Weights of a small GPT-style language model, trained from scratch on English Wikipedia.
Size: width 384, 2 heads of 128.
Training: a variant of Muon for these matrices, 766M tokens, 5280 steps.
Each number is 128 + 32 x the weight over its row's rms, rounded and kept within 0 to 255. Layers, rows and columns count from 0. Numbers have three digits each. The size before them is the row's rms in percent of the matrix's.

# layer 8 MLP down (transposed), 1344x384, rms 0.056, rows 1290-1343, columns 128-255
101:106158136136114108085124084227119171141126160142121114096117126202074148113183145083155140145178121155103143150174122116147098159111117112152110127128186133150179147120126125090138147158112144115215125113106108133190140131114149108126121108157156122114130111110065149136110167105126135154102127163120134065135133117090120153161123136126206128099098192108138127106117148117118173094102
108:148119121150155191155160127095106164171123134114134158091140154176138148094082098168067120138148065121195146126103130125127124136118145107094156138132073151091154102145132062085110143179174097102123112102081195174151133141129149137100146106135086053140122138126116180123040097149145103110055149082140086058123073058183153193128113101107118083133198132156159107150148110103129069115161
098:107066162113138092099098110086102109133114102115101107091131151066140109145104106095121152137112122133109148131090112142149126108131073084069070158116135089156077112105077113195096120116161212113117110141094153107115121171155188109121144174178078145093120182129084157106088175140117143120152124115138129112129122089125158163099082062071166144082167117128118199121098121111127145169188
106:075147144110129136128173114107149142133153150159107107126144090115164128106098162104115118091115068176209106145058155153156185184109115126125182115095166125156193139169068137068059106103096090107118139132036116180140118108098107211115152206086110148094104099125046118154131122110110145118161141129096088111113139116090102153182168177125090148133105155181127131115124151133067183126152
100:143124114165144099117112083083114191149087151078182133173173082143115146130157112156168111176072109109138118113145101112119150117131108133088142091122085160090131115135071088092116189092186150129074141045100137065112066095147081096142151186080086077104156165153052094137097059138136167117107098155112134120110183161064136067103141151135140108155168147105078128118107123128158091181099
097:161172136147127145111149135121138111145131116131151139135098141107078085091054127107102131077150090075158152147125117063116168170115172106139155112081175198085160176166158099166117128053143126179118209159070108107115124124113148137113180199133127143081111211101123188098114145121187153089125078094125123122133186064152163050091139166126132124149111100118153104118118121132179114126122
107:139081206117151135124126087176128111133167122103125116117146121144134104130116135116151157139139136071117104186046172106155104143104130090128130132132139149111148121109141150096153109171227154191128135142133106137091143113099169150176114132127094145170122118131135148132175203127161114157086150134111114180151091135140128201114162084142135144110145149093093114145135122070099136120193
104:108123072121128111126146119129146101112142135201138123111071126109099160170111096116148130110103156166140089126153143109095126081124138144135169112129060116157190130106139066180120203112108181135082132145057104137083120153155126101091180158132168129097130114067121190119117153147139094118113169092057125144113238133092142163062187105103106085138105154149169128144172111144145172124116
090:153074051168156113090139074118153141095134107128138133118056159136102136168101077100168099141101140133131090122107118152112189128080180099106124093115056062096129052122121116089122109095138162093088126163147103132131108156113093090080108142119149142160166098195125140136166077183116077086091126196118152145084177122141124080104127095115170182118121161057148185099079087136132120099085
095:197111149156139141132140169072187094170136125096135135160099154118168101172210147145165175134129151114154120107157158101123131209166129089087137160134138143101119113069077125060144110130117119128159100121141135177102135088143086106176157054200096144116124124169152123145195157145098078189106081110117139088163187069149124145095159160105141121168156151127082090130157124119119093111104
099:111119119119128148162171136154144127156107106106161103157104117187124193160100142157076099181134149103142131132136137149120149098158132134152142156066137122134150176090181088162138111136114181150190118084146119138227157161175140160152072085141180136092123150139163123155116164139088082097086130120108140072166066134162145167165137119191138121112133152149130103171095124154090124210095
103:060140074083166210129115141112061053077108111143124131108128138142116120148127117123156160080194150151052113106136152161130097156085102142132168139100048114130207098157154169065147108150121112133140107151098181085137184183145110140163144139123145112121125120076117153105181107103051104112091109188106072114158065109117081081137100114127146174100126159157185113113119164107143149122159
093:125091094091132159140150129194108135101152125145166133171106153119126106141150180183148124111197102160154102134169103097100121122146061089138128108192093144141158129155137123148138143115115158109079095118174184039107122129186128118159164131078038117065124169125105095138135177128101146112125099156133102106173196101113168139086135176093151152163107134098134138069140125157091085092123
103:116144106141152140084141094222185134033138149134098134114137136167164179126110087145064125153093126147128132095084141113134098088138092139134161172176100100124063113137144139093120074181165182137105080126166099141197109119150074175067144107135118134159181082163205092120178126110107108059198167134127103163118077140145124128119154120110111101155151109080066130170164147141114097076113
104:072117149156118107179176095122184141096124094115183131144128143140151103109170162088113120153094059095153154117109151135146171115106131137192116115173149074132067124130128108165091129124149132106106122146123188142132145142104107141163227150131139088120156098112155137171092125082125097089143150103197092122106133175057109140156141118089142118152121080148152141118149159133120126146103
099:154121043163144135088097181093152088157116103099108114122179150027115137077173126106139142122105097173107114155117155148150129134133114160082068105120137142119166091136141052134097147100115156153115142090141185127160114141171184125135122128150164103133111143169111190138076140122115097191139158113107131127172114091163152125111087086188116192145177107096112051109109142189118116115105
102:094184090132117117123052061134143116200126094134181176192161142124091145055096170163144053167164126094168146137156146128110118135088155141129177159066110146149156101111110112140142100084073082086190172087139132091170068210104099138101070140186144136129146135077129095144151176127093145104151126107093050164095200130160103091147130133168131146127108173121134117092079061102142136032068
095:094156111135062182129108146117116107184127132133125149127172118178131185162135125153138089168122151146083160103063155102085172116088105143141168103103158087120172092147133140188159134109149140108114117110158124100139124124144082194119175140094186154109110183167125155140128101111155146084119157050131147131108105168094050154181116133162110110081119108187100124139127134103145136179076
099:117116144119089109166113131006107132110140118139132125132110156121049192068130061124122081180128126110139166126076095168117150101146147148083115157140143129095151151122148080118125088124083142071139148130106190092104088113062151147124170102096131084090144074137141167132159102151119141147214103069145103155108183111232083136098087175076113164098148135086120139208150108142101093125105
093:108124203144167073153127106123144092135108115114083128122142172132147138086129116076154129104137108174161111158114113139107062043120154110161186132144138103143176160104196134138121159122121206124116131122141148137162084095146113132119079117035123114086084156158110138109097156099119133113175154143105122139090128116122120053203135170168114147209177121125156140168158098152050103155112
100:094148128118064149070129145137115167082133124156068127133089120152052149168166134081097174119165101139094085119155112099130133110133124088153151193172090153090127133107106137145144107116154121094115144128069176091100108054080153154159166109121172144136148144067101110142156103171078092132154119128181143185092143092153095142116103224183101069161120108113145124089120183130123190171160
102:139146158101117179162136135186119158162157146100110147158133101139068159085186133120102110140150128184164152115190103106175127165152060153137154154070103065110118130135124153110132136106149130085068101130119094112182121128147092140099095111100137168107164148086100124171053133117109133141187146154121145127172137136123105159116111081150057145100117123117119096075041157123081202149173
110:141085101164050044117140171173125116101067070082099181112052130074024099114091106139088100061206110078177148116139131156173165113159139133125138142196133170134101125101107142104076222105077177133123098082115159153093135107136079088088150075112093097155116120111075096099208093110085128163137156184130121114077126153106105085129183116154129139087137123157140123152146083159196117131125
099:089177090102102136128157139083219148090097142093145153135173146095137127172120155105154144140052127124124144133110171138170111134089152073172133110150114137104126086115101062180174185148094129101135111155120151182100095163068138163118098185113095169114104106169110090114160119168106111150141111071133148119112106113116178143119143117093131128143100166115184064083147134132137143139184
101:111140124122181124116210140115106107107097087161163179109110180169145095165142103149155134104135121112133081099074164112120078146109159103089153096117117092067138115121130104198081174131137127127106096115116148169149103091105154122162135137127122120164150110157119142088120118133156141078079103115147130122115066158209142117142134131144070168148063100089082072114165146157094069104129
096:169091127149152155142090127113102163142129122136160153168142109145120164118055169101138126174124148124137133107097092145135120106104138142162145153085112135059128080087173106120130136111151162123110146107089134127136073179098115162133115139095152144101117147131166119144107134120143156079150052115113201101110214118170160087140141146140162081117138171134112096148093120135086117146102
099:116163138103098124098081126233151092120106116101149132122051195109136131115141150104171159139120139096083130072162195140093150202166066183126104132114147110075099141137071137128117138174073185160072205142126106142135128163148140113139189194180142144133173107114146157125141108122115126135089044152141130124122111139058097125172131157120098155069111115174097137164127099186122108125119
115:151132066128132086128140167133076092141159139086132091101110130178149167149103140131126163145163102154132130156129114186139107109123159152193185116132142078130120101131106090182123097135119202120080160144148075150120172111120187170111132121095165210179107108170055058226155092099134149093152160167123103086115115165125159162126160084111115210101175144082092118131102102101152148098118
107:155136180130089122100135204126130147159116151102141176180103108101127137161166199112160191125138144152129189202114209110128156117104133113164189115134148084130117134125079131094142120116175107083121076155138128137090154116116145129129168103120060154080165110117137076179160162085139166129119074143134099084106125118069114126168150128112109121155132134150163104151101116163162156128141
095:092201106124180096174156120104100125125110128161178163161182126137166122155122129113127149114117084127167121154136127129153147183143104145151108171120073171104110097104101169110101153088158170168109121073115135150143156201151128110131094138077088117141100133119109147165108150113049134052174097120026116115116127099134204155109147102161116096152129150110092128110145111152160128127108
090:073088151098166099105208093091138175141105101093070138124098137094147079098094061082119061160099177107121116117185111152128141109150149130112137167154109125113085193155127137054115131181127157161067144116119125093112198119134120109108196089107144164102101114173077149090135166135152194186104110189104156116158124145110093126103151126141156132121165148134132089116129178151156227042114
102:099109131117134122128081141149133145060155159120140111109087184134196198144100119062108115138134073079085187145216125144168121107069133149057161140113159108171146083112074117160150182164153138154120161138109102106114208171092156127134175053105114119116098150130194143166110110105124153132159089103153139153108157146121105145174082111172095149131160134086146131145105106080138180154210
094:123114207120062137126133105071110136108119087110154086125152169084161097125079100098191118121161117134200074085101109122138147113131148143111160143112174163164135137141105141150137105147118104139166166164081131097130170099088105118107148136136127169063138125129178126113130151163105131144127094107084097179160131096149122132153152146119143141144101111124138141076185117155092123125096
096:127092088171055161132192100059155028091133130102136138102131114116101134144155106097142106122081099137082130181053153102161106125121040105185105173161105106098128158144034104132187102083170145076114127118188151134126107114143070130141205089093168073131135156148109093120100147138126115167114122143142158150123161051094106085156130145108177157109107119148217118121118151113137181137144
096:108110123116140154131139166019125131121151128087064107110137099157146133143121120138174141161155142102121193129180161096101127099181096056148193111148067090177134146048116148099153133065133123145158088173107091113174149119164165181105213127134150131133133163139134125092094110110125159095115113036069106139127096093081123205104094112107124114120163106147133101137168155145185099148126
110:166189124171116105140137116162148148103133144056143150108102102093123103086104121185138127111141103180140151102137124138178161157176165171094134075092122167122076087127175169084090109079143138158151130143170122085084142065122140085104138158140125118129174120178103116135155174105166115130148122088145101092083104139118154098077173118117179106196137132144157129133105188136141123219126
092:136144078062168127113193112136213115140096157121106126133150097109110109189097113114150113120158175195101129146126108137093084118129116149093093098133208123143103141202132072173096111127133093106177112090079079075152137173091128102136107115112126156167130108179177156121144008116104129092099155198108091213149157121123145123155197085103089132104144083089192126182121163145112119100101
097:188119141090138119172122161120083101136152127125139100147049115135099065154182108161170108135151144103070103157131087149075203142129112090085164133118155150068131111168157128089201115128059132034154077085157069109091146124104139186098083106134068177104107153102137153135084172196152126134136092122094083080104102142129164080156141150085116116151143099180115138122159088108122122149121
098:070101050135115105086138168028110167111140139141129093161102193151136120089140089102112099133132173080099179130143146157159181131163112085168150113111171152117107109148094198145121101085160108137129170130183139074100104119092184147130137141099145139104130106099118106080107109115135039191088104185130155139138179135100173102121114116189093113173114114187153148155114154135146113089109
106:141165080118107122111148054000115141099105116129119087154092109162105142137195086125092118134103123107133082175086141121081167151112113126115114160164139135188101128149104118147062120122127107142157154180137106098131095147101115133111112160082140135119116174180170169131143126118147098189114139133118118142123167119095147105117101129108111146169140127139140166111181107158152099134141
094:163091108150180080120104155176097148123117132123144104128113062085147157070164129176174135147108120130162137142154145119143152206127129091077172084164102120085151123130177162083083119142118110137167116150068093127160119163128127112131086091107077101155133202147121150134132142171142138147169153106091111109052091076147139154134124082161043130198174095130113148158149185156174147168096
097:101058179148108096188033123114142072099130123155142167160100104183136149119217185085154125136085109165184084099097237116111117080117160111142082094130108192162144133122131091121142108138090142161138159113132119140117094189065160096165080142122121136124129186143160115158106135178094097108117151185150087074099159094125122135184135176142058105083101122142138169147109129121170112131162
095:118114109089141106092138086172087151130096157170067092172156148144126133107130135121138170161141153137098050159165083161118165124147100186118200144119138058150079144092069113086165123167073129113165149215135080141123147149170067116118147137103082100148173094111184146104139084104092087201208142151179106104080117057104098161097136147056088131062043104111120129104101139152121130150130
105:178140186120075085144129139159097149133106071167210101102176151185142135106120132120143140115134114157169103181149135113178137134159080127089143141096156086076143089081106093103125144122139113134146083123097138104152105132109120129182114125124114186120133162101116113062110158119153097139150168125099181100131156142138129112141152101154122142137075126083138139183127145124194165134074
098:124120133116173134153067126108106126137106140164120041147171155158124125078098151176132141154169120147157144130060109149180131134174206113146115147108093203112192189145153121132103095038118126081164130127079101102117076141144119149158173160139092132101110080113162145085109127096116093142183229106143209156143156116148109158166085113140132134118130113136155161126107151076129139107129
099:141109211133128125207159132151161136127122117137158107111136127090102156133127146124121108145116147076084087139129127181084022130083077105123108111157135098188150171134089139122114168168109066130167175123168131103174176140132097084083094153116130144132093088153089103172099099130166140041110088175157133190144138073139077127126142148121108163113149146087146124090121164189118127046136
103:126155146164144123160110105018104112112173114098139131134145144181054131151067131149185132064099115138074149107136072149146082100206084174129099105171064155127161132155117130173115123175143182111147150188100151092084169108151134107128170125146151144137098147137118160116137091052139127103158106164117125106119172196141100214091105155107124148093098137133111090112170136129094081071165
100:139149115099101113138087177067128156167076119112120148128092134152113138094132156115153131086156125127144105141079157141113098081069108147133137094122145103121094163118148118169125171147122126089081142093114143144111080110143132162072131072183151088118134130090118122131066108109133149159112205156120130165141097102137173122137124174079089077196159194140137155069123115115080149109158
096:114137105138130151147131133171094119136148173050142154145228124159106081157110156164139095129125147109162125128179120126074156106163093144150149184065099146146170200113085100157066084179185126122138129108160123154120105132194175136117118158128106154115101086101139142157132124102149153132140076110116173095216141155146191137053115066140102049118138127117151156137139121138137160161121
105:057120117176115159138118124144133134114098121117175169091099158126127088105140095148068132173132126099087174138091139138075138124182133122085201156094124057120111074122113111194152066130117185172110112181166076155122093111098144185156134066147086140131153096135198139162101119123117093138150109113074122108150202124162117068136099106116130165138105108112116144179126138166187107095149
099:152139160168106125184119151082171124070123147149080122125214172166126108146131163111196137109114076139088090175148116106124098125200180204135210141109147108129174155222128163145137143129163093186090095116090050159125120107152091173122089157205119136123134133178120132108174126166107065123159159098160100165091111125080102105168130149117098147160133156138142178160068084155141167143105
101:121130222175119083151112102135097195148166194158121168115091154174128162142115115147130139133112145111111096073170172093110161117108144133066121207133135115150076129127139118095143160141117176101193136127210147089142140199129111123098166085139151102079122140169111139084093125149103154147123142092200171120171154119108155132073120092105112117089141151132136170106143119142110147140103
095:128198124105134126077109154172133103136123115118170083153103133091171150099141074119152133168085142122088070174096152140098070182087153160098149083124097145121085076096090136133095140112134143077130169132118191187117172106094127158134175104187097124124113131160084177144120116108138103147148094137164131116132079146142112138048160122105068080084128085080117146143132154091122074144151
099:118105144106113144105152187009087148081138112142112155168116098141155121063139175160182107073105164162071148121139085170104127140104129168113159113118095122086132106133123113155128100115124105137177154094122135109154121154139104086108113115125059131089201111070136141110143118071177128170100068152076100144117123136122184177112139120106113168112137092137103218101158144151174143169093
# layer 8 MLP up, 1344x384, rms 0.0694, rows 1291-1343, columns 128-255
094:063149141125155151095116093143120115097140117160102129070166101087140184142132178126105121141134117131147144103110085102079131106163127145146132113097111095151200108093178146091134113082107116080159112165118096202170146108170112054119161146148092201117137087084139136130175086100122108114124165156141120079108171100142093073178100150184180175118086121134157128192069179071118153161107
099:152129118081132173112154099138098157140102088087117153133052105103117109146157090177081145058120080127157069115166134131118124084120088166120156064165149135105066103161120131126100114132132109136165126173107057130119088161110103137109122090146181110133120152104130138099126085126087124113133182080145147095138110166144120189092187129139107141141140116099128133080139129133179097139143
109:138116121138129179078148148128122151063097138140120171123094150114159122100091132115153111101175129068140112080194123093119154135169119182096083153116175164099183117145133118092060112121092140151177114117125097111191168127141142158141095119109111162167125108088087181120071118153131149154099110186136144093111101041099124148108133165164070170132142081110147123154130142117136124128173
099:117080099083131133137156134119111194142135140144138187149088162097139167174127113111124131121110112069113118173118110088124159149142161196085159143105175187148181133147134148146212154205116134108152130179128171079041075152129178151149064086076137181163112111096099077099163103144114202203138117129179150094163051142124126047095154110145151165114141089162141138110095179176170115134154
100:168154161091162143149162138128167148198092098079180155147148146099133153098143135121166048144088133140137089153129136145148119137197139091156125187133144108075132099118182069136169109121138135117167154115171115152146137157139175132121091174124109179144162128170156119094140141165114154147121057126104119145161106047142075153115091155084093136102136114111162137145139156176104128162114
101:096119128131140140131095169112170119119166122090173163155107130174126141103122090126129094130121142100091101104078114114149151126110102127073191157141105091146134096125135082142137088104101190108118144095146087102105163094133078155154113121095172115043170155171135142056125094117139156094122089123120087076032123119121148090176070125198096151157187104135143154198105116140106127171106
093:137083153062143084143171080106106174126112094187102074090081105134108153120058129137108142185111171192148144090071117120076078138211116078142073183171165135046111168149154186152140123137139061104116140134128111191165141167113133136131081163145069137101096097127119148107103135156196107087153143140080137101123138132164078127166151141103182129111181125149098107087132156129112108137108
103:153115183133159138112139150132142114127143105182134101201107187127145153142062079157155121168129144131129102119093085133098155074138093143152129100127173175144152134126099153095092116138106130190188161129162095173166126192147153079180127095092141162147145126171115139101167166126131062152109159171127114113124142127105132141197115132117142136102141080166165155122156038160190122168125
098:087138143142135103097147120155042077188040184134116118110117129090078162166106161182136078156124100153128096139110117165101125120124178122153157175190144074161152129197132121100101167121144189098139136113138126113118159141166158147141128136116115125120149104183138125155128165087118150186091107155149117147162098173114142120127106104142118117093118130109132140111084177107176150053074
106:150106157106115101187169134160102119170116150138098129066139112152154100045123112090142116130109199156165135070107169098128157145132113117108146131129146147154092133044194156107157138113109158136111098115108097103106046121132098054135109200151177148139036156123172115155096175118099113102075128118147099144116170110089140118106138191160088093118159100153157193119147091156122086153091
092:126132092104164094168181101117097114122095100109113115127111136099105113118172119123079194128161152084128106094189096127107097164137131167091159170152048124162159123159146123142119141154186096049075096109077119116075157137106058113099105115098116136160162157117069053102042146157117141093132159136085092156133092179149147185157132166121111159097139074106180061144082100069167082064091
100:111124071166142083141055117164122181147107179148095120076180084127153169126103115151171171173123101086109168106071162143125085097055187190099123115141175145125155072149134105101131116076129125175138139144137122123019114132147184153198136101167197100097130106142143127175070145156125125121086084108121154052149162139101149113209164143143088104163080133097129148110092181058161170137158
102:154120102081149116115173117177116111162184125089138134124119113061150120108104119132181178126084122151070110122095122122121183078140144191153092143075124142157130144107214137100147065141156081154121129141116142164171100112119089114117114112123072131129128143132116114044088149084182097146120122145089109099102142141087127108195137155098108154111135147130078116101097126126124055149188
104:141140107117118126099111026163122148143119063057146165123081147101151118115155155139124139143146083141099090172152128105142145115184140084179070138109130175116141175082136145115139112094109125067196145119141154136145181121176143076054122048125165107042109090190109086101132115192115163130164153103141122162183153126118148041178122133100153134119123122172143091152129162181109054140156
098:125088099118122134174149175168174105124121079074131141144152144131131089141126144096116185111070095097145113132140148158133152147160109111099153154132124154144153134118166089116094124107091177190116095185170156162155111144119097138099146134163158139111139179080196194148129075140121155166162207154168165129098169154083090160133151095159133118140064147101120127083142109127015162135177
104:121109098103098130159111167147106114120127069177141183104081168136078090165108101077061160153102174143083113055106170128153128147139110140078171134186140111111137090157123150128122108144138183094109150143144082178132092081097128070173102093156115074077109197134107112137131139072138167133082150122169145147129154084126139116138159137108052157101107129133160100082220145099163124143091
107:145145131113107066129108149136143204150098129129148109149057098139146159159084118130095108146184108126143121136187109092080123147115167133162151139097113207137134144100166101097096152147056082130106109120123196143117201137180113142128093122173166111140129154144131168086122145074147079092134182099146125127139130147142199121142127098123125104106088138183101070146116132139180130201054
095:153118151154121112146176139097128094151142140084159141121142086177097135135121120122159159117153183164111133135113136115121119115119153131048049146080102139142111127179113140134146191132126127127107159137162193142089103126221126148069082128117144146087124168133113110139116112089129102107058188160130141127143144171161106083090105128158085178120128132119084097128111091155120084133118
096:135162111100124114124132103116163106135188143136080173104099091120125126184096140143150075093101107097122136094136095152127125159124156105153153115103037191162146171129137150130126121081106079144133177141170058110168132104167176103148161100140132145053108152136138126100091174119123150121142133068153107129100159107135156145142072068204210153090124159170097137158130117125173129144078
096:131087112101127115201167109084185155054098200138124148072147130153122083101099159142105039093134163082121098143191160119142157114130079169139101068130117110152135123094133030155186161107081142183133138120161146125156095113151194150080204101153167136126123134142125136128159124136152181143159113134056082124084107097158075202177161152133122139111093122128150096122120105133121101118132
105:154161170169134187147151097199128104114090165103143049154071148101089130147058142124186079104138129175117090116117099200084114128095068133207082153148171104126105135125100095132126106111159206150185093133117107129202137142095142092149116128119146131123216125156120116154032074141147122149116061132166110110144112149086153117120149135104127087090105095169156124142165059123104106082115
094:103133105182171147137093096118060110147156113103181122102113144135116117112132191149148159076153142200164108135142169127086137138151123143097099165101093081185144185144107099071085099127158093178172170128149142128096090081130117150160119115124109166098138136097139091152160053108174093128136138104133084134133144110159084078084138154163108152132179174171127160110116149139086133132089
104:174125124119098063122113128143143142094122168111101162108122147122114156061161151101101153196110154106182157168094139149145151089154118154134133148108140150105115103172161152183100124093123161146093138093127163168123137102089082157178164141145096086184171137142069078112132125174210164157150136105105080085130177083164161135175100194117093090117137148144148135147108173102137143123153
106:201118115158100131093145097160149094153080091098163103124134129088149148143084127165122138120127044101105142158110167142147048129090139140105117097136103179137173080172113102076187112086110149129152124117108139165133153127081149146123173124101110088132142109105163152073060129107161122152143127064062116082186100137128099155146138175164107135119102096145118115157145132117135142062111
106:140096163132146132185077056178144136137168137116112102155099128118100208133132178150095145112143138118173155122097118129165131109105077140156096111171126130086135104135062095067143175134116143153098210136135112118182193156153158119150149097164087141139133109044067148184140120156138145154172107147127135115078131131125146128176121092197129137186205082102092105074110183168094084123174
100:099096115152115152147106143108065069134071197128125156112114166116165164115160079166063149153177054174089074103154115104136110108091128083151085165167118126151186114119116148114166151171100111116181146146100092116107138140071149087093149104111138139175099116076126168135108167116161149154129077133147114093131148082187077144097073070164103161068105105127139122117154109102165139164083
097:105156122127119085099130171153180057140186077144180154092119150128169149172117099134134133086111154139130127113138143172114121088130132147126209156145148143109096129103116179131064079079138107141167165128195095085152127104173203111161177130153064069184127102188080093126097165167105162156175173158169114093159104066115208107068130148133087153169175105153138109100117072085126152138103
104:109120096116086066195126181145130086128120143125062095114128088105184149112113149132107119153151103151153181140152130121147154108163131128142141158188090163149070153137176123126108153096131185089158114103060100137155114174206103135173083082092109159117172134157103102119084079135137195144163116124103152119130136166103133077141116122159104147103129084113122154131108125127124139076157
100:107102087111127152101092082137155111121139181117113118153126126117184181121084108110145225165123138133158156157157131104155158139106118133115105110131168158149171157158053121154181157118155069081114084187204166101070084047131160108201131193184105133150141081158204112128131162089113117159132090150112103081124129149135152135116146130089091154124094145115114156156158146075215161182147
099:164132131142110131153181104148087121137147107127138160064151110073118080127092088153131104096150154134199125088160159157217117150159158161126119128108039081126155168092169101152131138176138118097152191110105075167121075143153067142142152119110175115188138169106089095131123104119104137112129130108130129082131089101166093070162122163110175152115112102130116099159085081122084128161144
094:104108121105155151083171085165153185100176168122081122094100122114143150124081132127173130171083126171144088124063132113190179187106084115109139116149108139106134127176127090155100089112132134168172090115115072110128058136075101178115074133117108085072179130124177114145134118125090079106126107135123110138115118160113062140160120111105163118103088155106133139121129113164080114155134
109:140080155155129110133148107141151120097127158106168104113112123106126078105108100135136143081142152112127117067103156166171065101091149217099126086175120138107138158084102156148163120166088150147126056192130135159154125125125211128132133059150121112118132152100132126155122106136171119148127133100152172160156170180161208165118039124142106174163160144160135131092142128157119175114133
097:100183079139106083080109170057107153117094108126123087093153168117104166128097123097159173140140139114074107050164115110092129133164157120121113143147182115090123152163085118176134159119128138060105165183148074116150143225152146117089141058174216127071131128103145098206085182109075152070062151146159181157153120156193130092189110133140089103114106127186150141115107127119119096180148
103:149163103160150114102123123181120119125122136100104092105123146141149105127156213133147184126177137109153084086185053093190169191123128078140132145137184105154149094198128151157173089177123159136111128180099104205101171114118197153171098128187129127167143115071167117156072091175119103138124099188153134159130116195105185114127149092174170184107154126155077124159124139165158109152096
094:165138099143080112126125114094082168077152106153154156210112170138156193115072126143160084116123149107118106086092145094122106087082147125110125148117064105154108147136125130165189124086099128084124160123083111203096113044150107086166117088110139095114079139160106104110140071178108068140141112128149077155150167146125135133134117095131120130158131141109172116119189136125197055151135
105:183113134079112187112188116088173117119173107125090126124094115127106174124106207099173075186123170144092143126103125135136107078147123168179089153103121134179119160077138144138134149157118177159105119133149111143109098178070153052123119198160123137162080100038105089119128126131101173128127168126144163141103137118132070123118109151088107091114157134109158054121114099089093121153097
099:132084131133118093125138143141125102156129116181168111093092133123134138220167172104121149201131184096086125084091127115144113141138142163137073147080162123088111158095074098139195098147113102114098175139117128157145133142118127125067135136095140158158109102093163175132109152157090095169142085135141126132168153080127132093131156129114084172093143103114123101150163198149114097097089
098:124157135189123135185089160079122085106160104093117150136120105132184142074164104100140120189169101141179172154142130155114073132100114130108084084138132098104086130126194100156114106105109148081103137116164087172147187182112194100158121140103173119120122124094116053103163100180145149055086116089118145108078157123090191167117151179107172092140107079082137133074190107131143114147170
087:111165164083122069121071115027132103141122129151175073093166027145083165133117122128169113075151145167123114174115083155093140064133147176096159092129126161130151113103102150122121155112122188130105134125130168138100161126144155063115081124161159087107221118154126159112106112095168138168130157164134102068112088170118119082118121091127139133070140114132200087132122104127087156110154
108:140170131080151072124121055143148103163167134123108138046094130190118112121069059107098144133088167130159086132084157132165113165126180138099117108190101163198167171121150181188153183060194181184193138087131088139153157142144171140129131088158101189130115160124109099192150135154085139118170126130141118109099129169166149135161146089228117089128157192069123125068129076163111135056145
107:093134098119113149147076146142104064163038166074145157116108166197132151078107097125132100121083118084105148127108159039147091164115089164157139107141075150131128120060106156169139151085097133113162070107149112147111162184084161101076149131170129177040103173145166149121129117160100156121165208119154109103124096101079099126153140139086139189100110147137067109075116084172156180172108
102:200110109152144184136185140185064139116128093136142154116115127149088130143064153153128124130131156146090129112157103135108128168164191149166155142094097138172037085147101122153085044127136171173116159092200119173093147146095211162120138166139130078118131181082162102121152205106111078174142176157153097112111184125192090131092086076173141127109145130160036168152137157099066137131147
101:109129144120119123155121076111140125203114124098157154128116134118151178075128136127155063155166156158152103063153099150131127102122123164163137180090130128124181098147112134091134133144105105114165188153074116121190095123080159145109137153044139171139115099164132139105157095118198098108142087137203124097079133109157154141129133105144092179160162150127164130108120128136119179118131
101:103121081151207104195153096096166149127150117076122134184226106135130131108107130139096104094161171142201173065126202149098097124155098109122117140152159144096134182133184095080146117117122117097129109139108112055156151124092112167140177142091180124130139140136152079127137122061100139157116100148163166077115196192168076126115128142103163122183076075134090138054104063123112115106086
097:135170164175140151183182099182128109150144157066098160159116111061147166075091069165160106099109087140149132101199068109072111158106091118165126120149146065185075131143127162118086090142074161168161060075132152130148105143144125127123159086170122140130119132157154131118154168128148143134168142147120126133094149105111171127175127126136151151085157132192051103079108158159174177168136
098:106096129152158106086067107095126193092115081114141067142150169183131109134151146165176129108141124093114139107127093157053154120096050122140175174182178084142101111092117109118098010173105133120173147143065167119130127113120113162166085126167105088071080157116100147156161130137130114153104139172112110105150110137110162111138084122168182146157167148192095121104067124083122122132125
097:117146157097132097108141157144174077129143111115152167156082125158182121089124130132102114087122115126154102127152109213153144139149149130100094093163113039136132155070153100072169086104185127142158097106099169176177123143148129072138048087136114120182123148107124101139092132130127155126119123151134072136072075178140124106085136118065157117144192221158157080095127149114102087144133
103:114138156143109121083111104174097146161176103089100123129085117104140101196108131120160081150175160167136124138092098138113115140113114122119089086144101125128174083107097101130135091150126128135103087176148097104099101130108151134142145131120123124162085105096170143105112066197141168145096114094143140143146044124171088144193133077085159148201178095156065136129097176142131096183175
092:146146094154142086163089101047148129163091152156111151179129105134179135144110156099182119201143093129168114077080089124130121131145086131126086090124140177139069165172125086062073069173124086158136086143100215126119084117131098104089078187141100110102166125117082143094053085077170139136127095111095178110100127099119071124207140138115147113084121096157092172159112143075145110092085
096:087149128128135151146114127165090157061175098138118099131110109138204112164079163128067148133136076126126089089098150135080126115167154169100098154119100172116169191113144155135090159100148165143146106121151077095134096176102158097145126133182151148156128119115095172143196164165070080153142131151163139135182116138110160196102154162124088126151164134116119103067196108112092101112113
098:194117233089132088102129185094103119142159145124147139101096152157139183093134106059116149156126180109084155107136171128129140123129133194081100086114084137174099157113191137092130157177142139110148190122143137117088085095108153096203116140123150089106182126094191090148175156121106124151150137130141089119090139104194115111114176048157134099181089104146115125181120155126156127168136
106:155157108121148100164116132147131167080143164134131047129139119129115149074151094101196093091105135117086078140175181117118116075045104194075138170104162143151159166085113129110172170183138129130172159096149125123143078164187098123118115095152106080155117064149085181131133116123123160116097112194131097147123155125134153149147153123117137143136115142061134118109121134106132151115177
092:147131089185156085130050124117169164100153130106110201137162118189133110085092076152131170173134138072196123128124122128093123129165108090113080140126128153147119110136172194075089139147058194118098184119195165091145142196141157115135134153148146116092197190179132166187163103126140117148162141139138141085104145123148135061124156151105109176071147085117164070136141116144141089177103